Weights of a small GPT-style language model, trained from scratch on English Wikipedia.
Size: 9 layers, 4 heads of 32, MLP 320 SwiGLU, vocabulary 4096.
Architecture: RMSNorm before each block, rotary positions, no biases in attention or MLP, untied embeddings.
Training: a variant of Muon for these matrices, 6830 steps.
Each number is 128 + 32 x the weight over the matrix's rms, rounded and kept within 0 to 255. Layers, rows and columns count from 0. Numbers have three digits each.

# down: layer 2 MLP down (transposed), 320x128, rms 0.193, rows 127-143, columns 0-127
# gate: layer 2 MLP gate, 320x128, rms 0.158, rows 128-143, columns 0-127
# up: layer 2 MLP up, 320x128, rms 0.161, rows 128-143, columns 0-127
down127:118158173075137089147051119129123118156107091122114148100144140092103119165148140153106179056179101126088162127179144138094103128118116178122106134115089154156090163105171143123061118111146055139105178131110129145151098119139113150123099197134142065120199151170115120132112103159155109151167167201146216103114147063123143133170162139134092133078171202147118197094133070117143109102140
gate128:118097151168053138153164121132160095092193154102148101141140090129120084145148119130133104141152144099110158129188147087203172118089139144105135133123114164097091092191138111160129175128114135160132089071140215106084151162155080181169106166114060109118182141091131110139085181135107202154124130063169099136123137147159135127090147115137179159155114169149099154131126119109151110134102
up128:150125128172092135131130089124162096139144157096161134125117136110059139139128151085136117152157151126059142131188082077153126121144121119098143135091084157086122114108143116126114128131202093166116081078167162122108137094132050136147095160107072111097189160152130119132129151138115177165143122104153124125124104146114104102118114106144152093111189129142112151136096147122131169091081
down128:086132140152161169110151175093136158115098137172084129158158139149154151126148164123126120143127154157140075101154133095089168163151203067174106106093171079140110094058105100077129126207140117081116130135176138102153111163107176100117144104138129169093083074125076131116117102134181120087103094139122104118105124124070114112158155150134113137141106114080098106122109074103104141124117
gate129:108096099165144120141090153124126132203161088131170074095141041138103152094125171093157082132135094131118108071149151134104145113072200081113152069134117107097103197108048141139151142120126169205145068134175154095157092142095093144159098163119111119166190090160144131135186163087135129144173101189107057096124068140167062183130067141136153121120074107173174118129117170125126153081104
up129:138114093161179133091045146079137119147157104094143104126101106162130126111098144134136126141111088125136115110107128154081112111114182138075114110130054094121100221155078111089099137119090161193164100176162072094106072156068049124146089111081127133102143104153081135080144173091184147139152079159100091095154107143166096180113053113157124145112149015141121103133154063087146147119145
down129:106107159124149119085104084116172088088108125096179149147067171163155105103135102092132160100168117167094147123115132141142127166177141137118099111086183163124093125111162122089082120104151116076132088116164099133081138188122102095100146130208079152080087154132135058120123129069184145079107128255083119145116138112128160106107181084150099146126150083093117107145124054110146130156111
gate130:111188163125124148158157128190116116125120096149096104130131092136107114190133160117081090121161099156169139128140127150151088155092079113157115067137094146147169172144146182168156106145142154122100157123098129158152134130162126146156139074132125087156127160120131073104058127185180153108094145144042127149154164097089154113143121090105220133097155138145152134105110104085157120141152
up130:174112090092139095098163152164131067137077126124206120116178088144095157071067218100132100163161167152126075132103104118074175087129145061176192064157198127055249130108105087174125137175128069136000071159117171082140136096108206048165167133109233135191111174117117170097122087045152000062095053180066136046090160132157113180141066177139203132146049108148165063172118123108078160144072
down130:133048095110157081085170086156117062142070158096157161127156095141082145099040184149152134122153161147123131120126112135062167105133122051168173103175178109095234104149106100200103196196126113128000046161172147167163107072083208078188155174148246134229128156151110173074134085133178041101103054129062174093112158150178088231173054132094146110127053167066153100186168162108068168135070
gate131:169127104122052114094125041133189093172133110137104134132142127144133143153153050162159070092104123156146158129091138103091116147129189167121109110137123108145090133085066089162064161152104093111108119120124160136162088109181166142168187144144121177176131102087133134098090177127130080135156135143103160127129142104128188083166172132115152156143118116073128132103107131130103120150096
up131:114104098110085129130096165098145125128137083149068154119152076122115119117118165168118123123114161111133102134112117141154204121111179136118156098207100112120127103139120171122131123106096128153110123112101166149102118092169112140129123161095131107115143125144105147149174029117174159117129166148129132141168187142161104178110099117161112160183053177154172104146081108170110068060118
down131:152169183130142137159094116127075163112145138108186132119103134069099076132071155093136100168158114139171145129146133129124139108099107068122143158105116152125142120120150090167188083150153131140098168110109119139148178156090124119120122090125121170091136068151126095153173154135124130147115133207145106108126132193086099153150070143120149133200134122171122121174140163084149180110196
gate132:152083194127102109164129189084146091084102139206146145170149116162119201125141077063144109164088081104120165154140104141150137078121152118162123139127094110105098122137103159219132072118082126075098137107098104166126152171172144179114103128105098165145045160153129150102154064095209124140125113139025090137171151154145083141090118133107108179118099143169131158132164083176150112171198
up132:180141177154113106154101236179195131117132147169118062132128163041136113125127126114176146123136096096130090138110072140150148119082077124169157106099099167117094187135095151155155104081085086133121151088072116138168157128118086166111177173120129180112161157118080091162117076134166132158119098126097105155071157121181072163123144104160097117179092113101152098113147092096110111160147
down132:110133198059125081139116129134130125089088121178116171129134077163152118174122116104117111164094137095112172203068087192148182118112142113147134093193093119127097133138104128182170102110092080142086136124157123216127084153094101213119141143095099159148115147143044160113108089162174182152103117139121168160112140150186111224124121081135065153138074106114188190123137091155120125181152
gate133:135148132096182160133118135176133131114148144143133166085133123099117163109097104165125110126131121104110134094099177122079142134129074181128095130148117084116139189161094128149111103125110147119181079142116192126150104158087083137117087084095114146186164103163127113160151153177112164094145115133112163070108149088164167108104135157178140127176113122137078100095064141176072117137146
up133:161107084138066082103112136108120112130136154090166107122121140127153103111099130112187123117195179130122161148180139113109149157138123133157148143128117172163122104143125117102121157081104176114153088128121112116142104152098159154093129125196122083077144128169178071181107098156094106080113141127176133144112157157177160150135109131102122090109147092165125101120204109066148115157149
down133:170121117134114114161133118093158170096127090171152152136106139144102119116136104139121139135095082131216133144156068075163150105086178071126117120152153143121151158073104169153141157136173127157138115116123146106090145097190156109180095138103135094094118153112136142128114141125136139161137132148116154175151060141118168128181203179144143164148158189097131169138139146186143158132082
gate134:143127159121092131153107107128111085148196146050107130069148141089111167071131111119140150108121185133101232092136141133151176138114111132135200121190110112122127146111119190107141090106068038160111147119205153103154122095122156119073126131114087151107075107192110158135191150170128101089129126118072059101109132061105116158131070084137071143117157148136160198108195139120126132129106
up134:105170109112152146115091127150123189153127076110103101119166061197089145157123135142097139133159133156183105139111108111073079106158097118100189103082084160071171069092089146137144121095200181101138108125103136088123152155123065098179140155182147096146156203147145190167176097105118171144125158118154121128152068153125111107161149144168143106137162151122124138135088105121152120115071
down134:120135087170123137147101120109102157139189146132106180153109127135201137137109144054133052091129139137147133067163057141153088091127130103131138133125144155089133138125107176083133138113098123173063146111098108094110073108113152128143138129099140137132142102106114108145119102121076158178056128077091140152098132117141188088076126058076126107120098200191097137131074110093150129153056
gate135:140116082125155134163118147073136118127104100149105102160046140133126127137150138094119123124078153147123138158161133111169098119130147100171127063160132094081103152170069111046143181154188133159130151137123164123123083085166071129111146137066150092135087117124143137182075215143152139166161144196153129137138098149153127154104155160119134095170136120202157104153105125154131118109141
up135:128107112144148108135136117111122086156142098106137105122088135142117119139126122103094127130084148163119157128184129112139081101172117147148119054158158115073133121171098150088134142152165130154116108127107138110103112114210070122113112128104132120138088118126174150209129188126116130103137134128155086121121121151126098118140109157126136136155110131194162146184104140193141125116112
down135:158148140137127151071187109148162122103135113098123126144154109176112137147144153126141126124171112096135083164134115143092138128146159168098116176116142182185165148131189139173094098110121130098198141109168081109085135198113096100118117086169133196125144139088110127156155066123124035103094152142074106072115164109190097110103118137113075129160121134144143143142133129127112143185110
gate136:108111134171101122121176092105111090134152132153061146126142156165123095079149119109114102145068232116136135168140084111118158095097079142137126069150165056080177128094124104126134098083107124124061118103143157137181092133093135153122166119127143150149132085136104146097177169169073118177144162164110133145129142192149118153134048103063138119163121166090145165138088112120099171168107
up136:147123121080155145108124205116122147145114148083171126156096090142136165180141111154146132100191020113113168071194122129109161138153132087169088199121096203139083091149087174160146168163144125120172093173070137153078142103160124080127113151102067098123130207095158148126093087126177113149113093114144104110090123094062102120128179117190158128126122088197107121107165095134141142109148
down136:111188142143167086133115119130133211110099138169085071068150174084131148134166124156107097122136156108180086154169157148115111127110099233166166077157179065110152136084202098130133130133076074143079160125200091132113126121078129125126134127124127150082142064156161134112122127153098141143140119097107138125106124147192120114130119093102107084172110131110176194199129101176134104172148
gate137:096120189144120155092144141132145144155061170128136125131118114104139112142127126118119117147136111141127107102148119109067132161102062154193114141153054102140139163137179163135137091141122140189113119167115119148124183149060122222103131094172132103114088081140109098147076085145121125177098079099106114162123112119130152132090147135098128142092071121158097072134095145103138066089138
up137:102192150147072099103078104124080158141131053116158129153117131117107138158080143107130136126094080140165136104087151106060146143115160116070112107109146107124178093098085123160147077137188106136098129151098159129219108143151113083142104147155129120107123107074115114122175130141101087117173183088079128144146119147115094102147179153102123102141156149114156151134106161121113149130091
down137:097099108098109098122178089172139141140141131153172109120102113104081134163155116136131121155114059116131089128116135207032143125074091124191133185136085132117138160127147097162127114149184135167120158133143084139133117158098136137163082123134105083120093147119120095139088115128116069106140113079098102118150077154113115165175194106059196093147151144173093087113109131091120135067088
gate138:102138089109140153057173111120136118134161144111122072092146148129076156179178172131135114137106134064184078094102133113159139101147138131132103175141068099121111138175150121062081153126146062088137077162156096143117181154199104144148129128138100107180127194124157100197082150126125151114120108131145104104190102065147068155125119151120115100084162122135101151138140113151104141120068
up138:121149139117178141091133111136143153115153104074115107137137176103153150118151155121072207121132111120137127121148129145119156144138134112130128115103081164144166167115154149093167099080134134155124167085170098090136135118119102082149138103136082115137143166127177167154111117164169176126104135112126123137200116142129093226182179129102140103123130092087139137109148103148098076115083
down138:155102142121114121150064140120141137159126169129118172172102070135146121149140099143184100130128160149092168212110168120107092149128165147162097085156139125136115145109113106142114134198129204157119136103117166094125098128131147116081099103117148125090116083099129145095157150130116046097119164152078169165106157184159145046098101163168117158146094201194118112114102130136168184137163
gate139:120142145128132160110100208150176120133117104130169158138157111155110154078128133182111129125126130150159093121133098157141124133114101140124128113114119167146155115145152089154096197105110137137083210075161158115088095112093164120142131083108108112123070096144177121089178113135122082155162171185044146157125141126113120167174091137126138149124112180075207170119171132100170104128136
up139:142165128140067134149171077132093168123138172055065136113125115123141077160128167140136132111135042122125142097104074099118176143115152068125129110184091170074179127098140134123157133102148042100108080127123135092138146123169084086155126144085167085109154148159070152196153055107208151123108137138140180126115126113111096130121101153136162175126120163177120098147105175175172102066069
down139:151154080132149161138138090179126211102120127119124166148077090131139147133121171135126184102177088136124146167159096130143122132140055163123116124154119150074136111073066125138155152137061110151086131121109124156167088086140123066137130113099175068124160148180155130131169080091176086209136145125125148114148130113139101161141025157112121149082058178089159186147135145117189097102130
gate140:121153125160093154109135126130048143123151058181154157114111085130160116130109191107162134063113079089218129202101150111121133092108153129126111153126118148160178129045075103101118096139097115124138157141124097098079031192148099137078143104155146067069113132119154137102140114183107104122083132104118165104105079132082147130176126133114079103161155115150128153098056100157196183141151
up140:122166088109114120126094092077103130128160076171087107095098122120155134107140203087164116141085137101161124172099175112050185102145156102113077110126179151140114114109092084123116104151101142139121131100081103133140093173157064150069113127179154089100155115137158140100132178168117074119126139111113149101071117121156134131176143144102124105135126079151087166160088123150115194120103
down140:123118171146093090112112142141171111144075186107134126106174135166107109129112018173086114150142167157074143085136142139131142134140118101123172109128139127125142146169177142138136122122117097126154114146138144136152198082127185151197147091077111194146124131128092111124152092158083135099187113169122133144141147160125117122071065127117175178070100137118124113109181114090046105154100
gate141:107131109087101157159175087137095159102143154149151131084159064075094125145136069128130142182137140206129151136127119162099175108108112127094154170099115124167174164168081162110154130198166141116124089113150180120167152128141179138176125134119119129131160126165204085118091124135064088126077083094099145108137128134120161109156173113104165162129174096136099108044122149111151137125101
up141:212100076078107103134074165130176141180145111107128149153077128159152147127118144113094125120110146079106129017148093107158107157158157074160078123127126124067088137106079094097112084066082150130160128161113100116128104135059112128115179105124125117123122133103140173142135139165183116081182137167123111186105163113118127125133115099136126057154136133092184175209127098129054111117134
down141:165135135140125148100123190144135111112082132079141064139129103181144161060117181060148109138101122143117126165093113111084148098135123161153112122106124145128117120132156096158123168125170121148172120165086068122149144098139121114120109118103141174150153145143116137030095142116088140171165188088168081112146083144195113130145108158074116194086155076128072160096135114136130106154144
gate142:129130126097149125127107139100164136115146131120084123126024131104182114073093096158160169099160181159126145160158073156136152094134127147098140151054171147102135128129114146144034115119151117165151161115137074129130131122172139113146210121175133128121152135135150140085146149156152144107160105097143148108124184110156145156106141073188156137105087178124122152111133101117133171232145
up142:069105151130103151128134055074123127139124077109149083123179156167137098155126187126113105121101081160112099132097130103138120131168116114135134149156092114127126053093153105136169144125155179118129107115091195147105124136139102113127109171145162105152040108093148107133183165066121134131104163092107103134136131127111124117140116146089095111133111105116164119130150173129149123113161
down142:162190119134148098105126133161171134092130166102152102148068179126119139093078080108110181118170193113127114181105105113124145172103133134159116122109164144090142132145144096129063134163137103104175148151176107141135126130098201136130190093131134181091178131137103142145109119186147180094136132160066140141133166144152154139131147062176106143127117164110076138148096103135096154138085
gate143:154153101130098075078124159155189152095133121122126115075151097130180089133086090106139158106121092085160169123109149107099150152060171127104075123157117135138117142122081106137128105136107157112131104109132130096105105170106133110091126112149147130147104102111130130098094145116158067148080150104111141194109103085148140147136116133162115135152144159159138144093109114112126146103143
up143:183102125111125216107109052111118082126148142135154155130118143142111183103127132110120121158122093128102093138113168168126093163147126103120188165121133078119130179137142115132102145143132131156158106142160114140143150116104132110158153144109150120112146166171119106131126171143059174098179084078099145089150132140095156161122156092146093131085096099084128109158170076156116134130117
down143:117148165167105115082145069097107100187182143128171128130172138105157135102108135166154162142107109138184106137127107078104127141170129110100145130164123099121121110104106116111102164116148105087079107141113176097113121094149187113133093129149125144146159127140119114102123115140128120154141131050099097114167068105155131137109122159089101106143201132100118144113127097136087138125115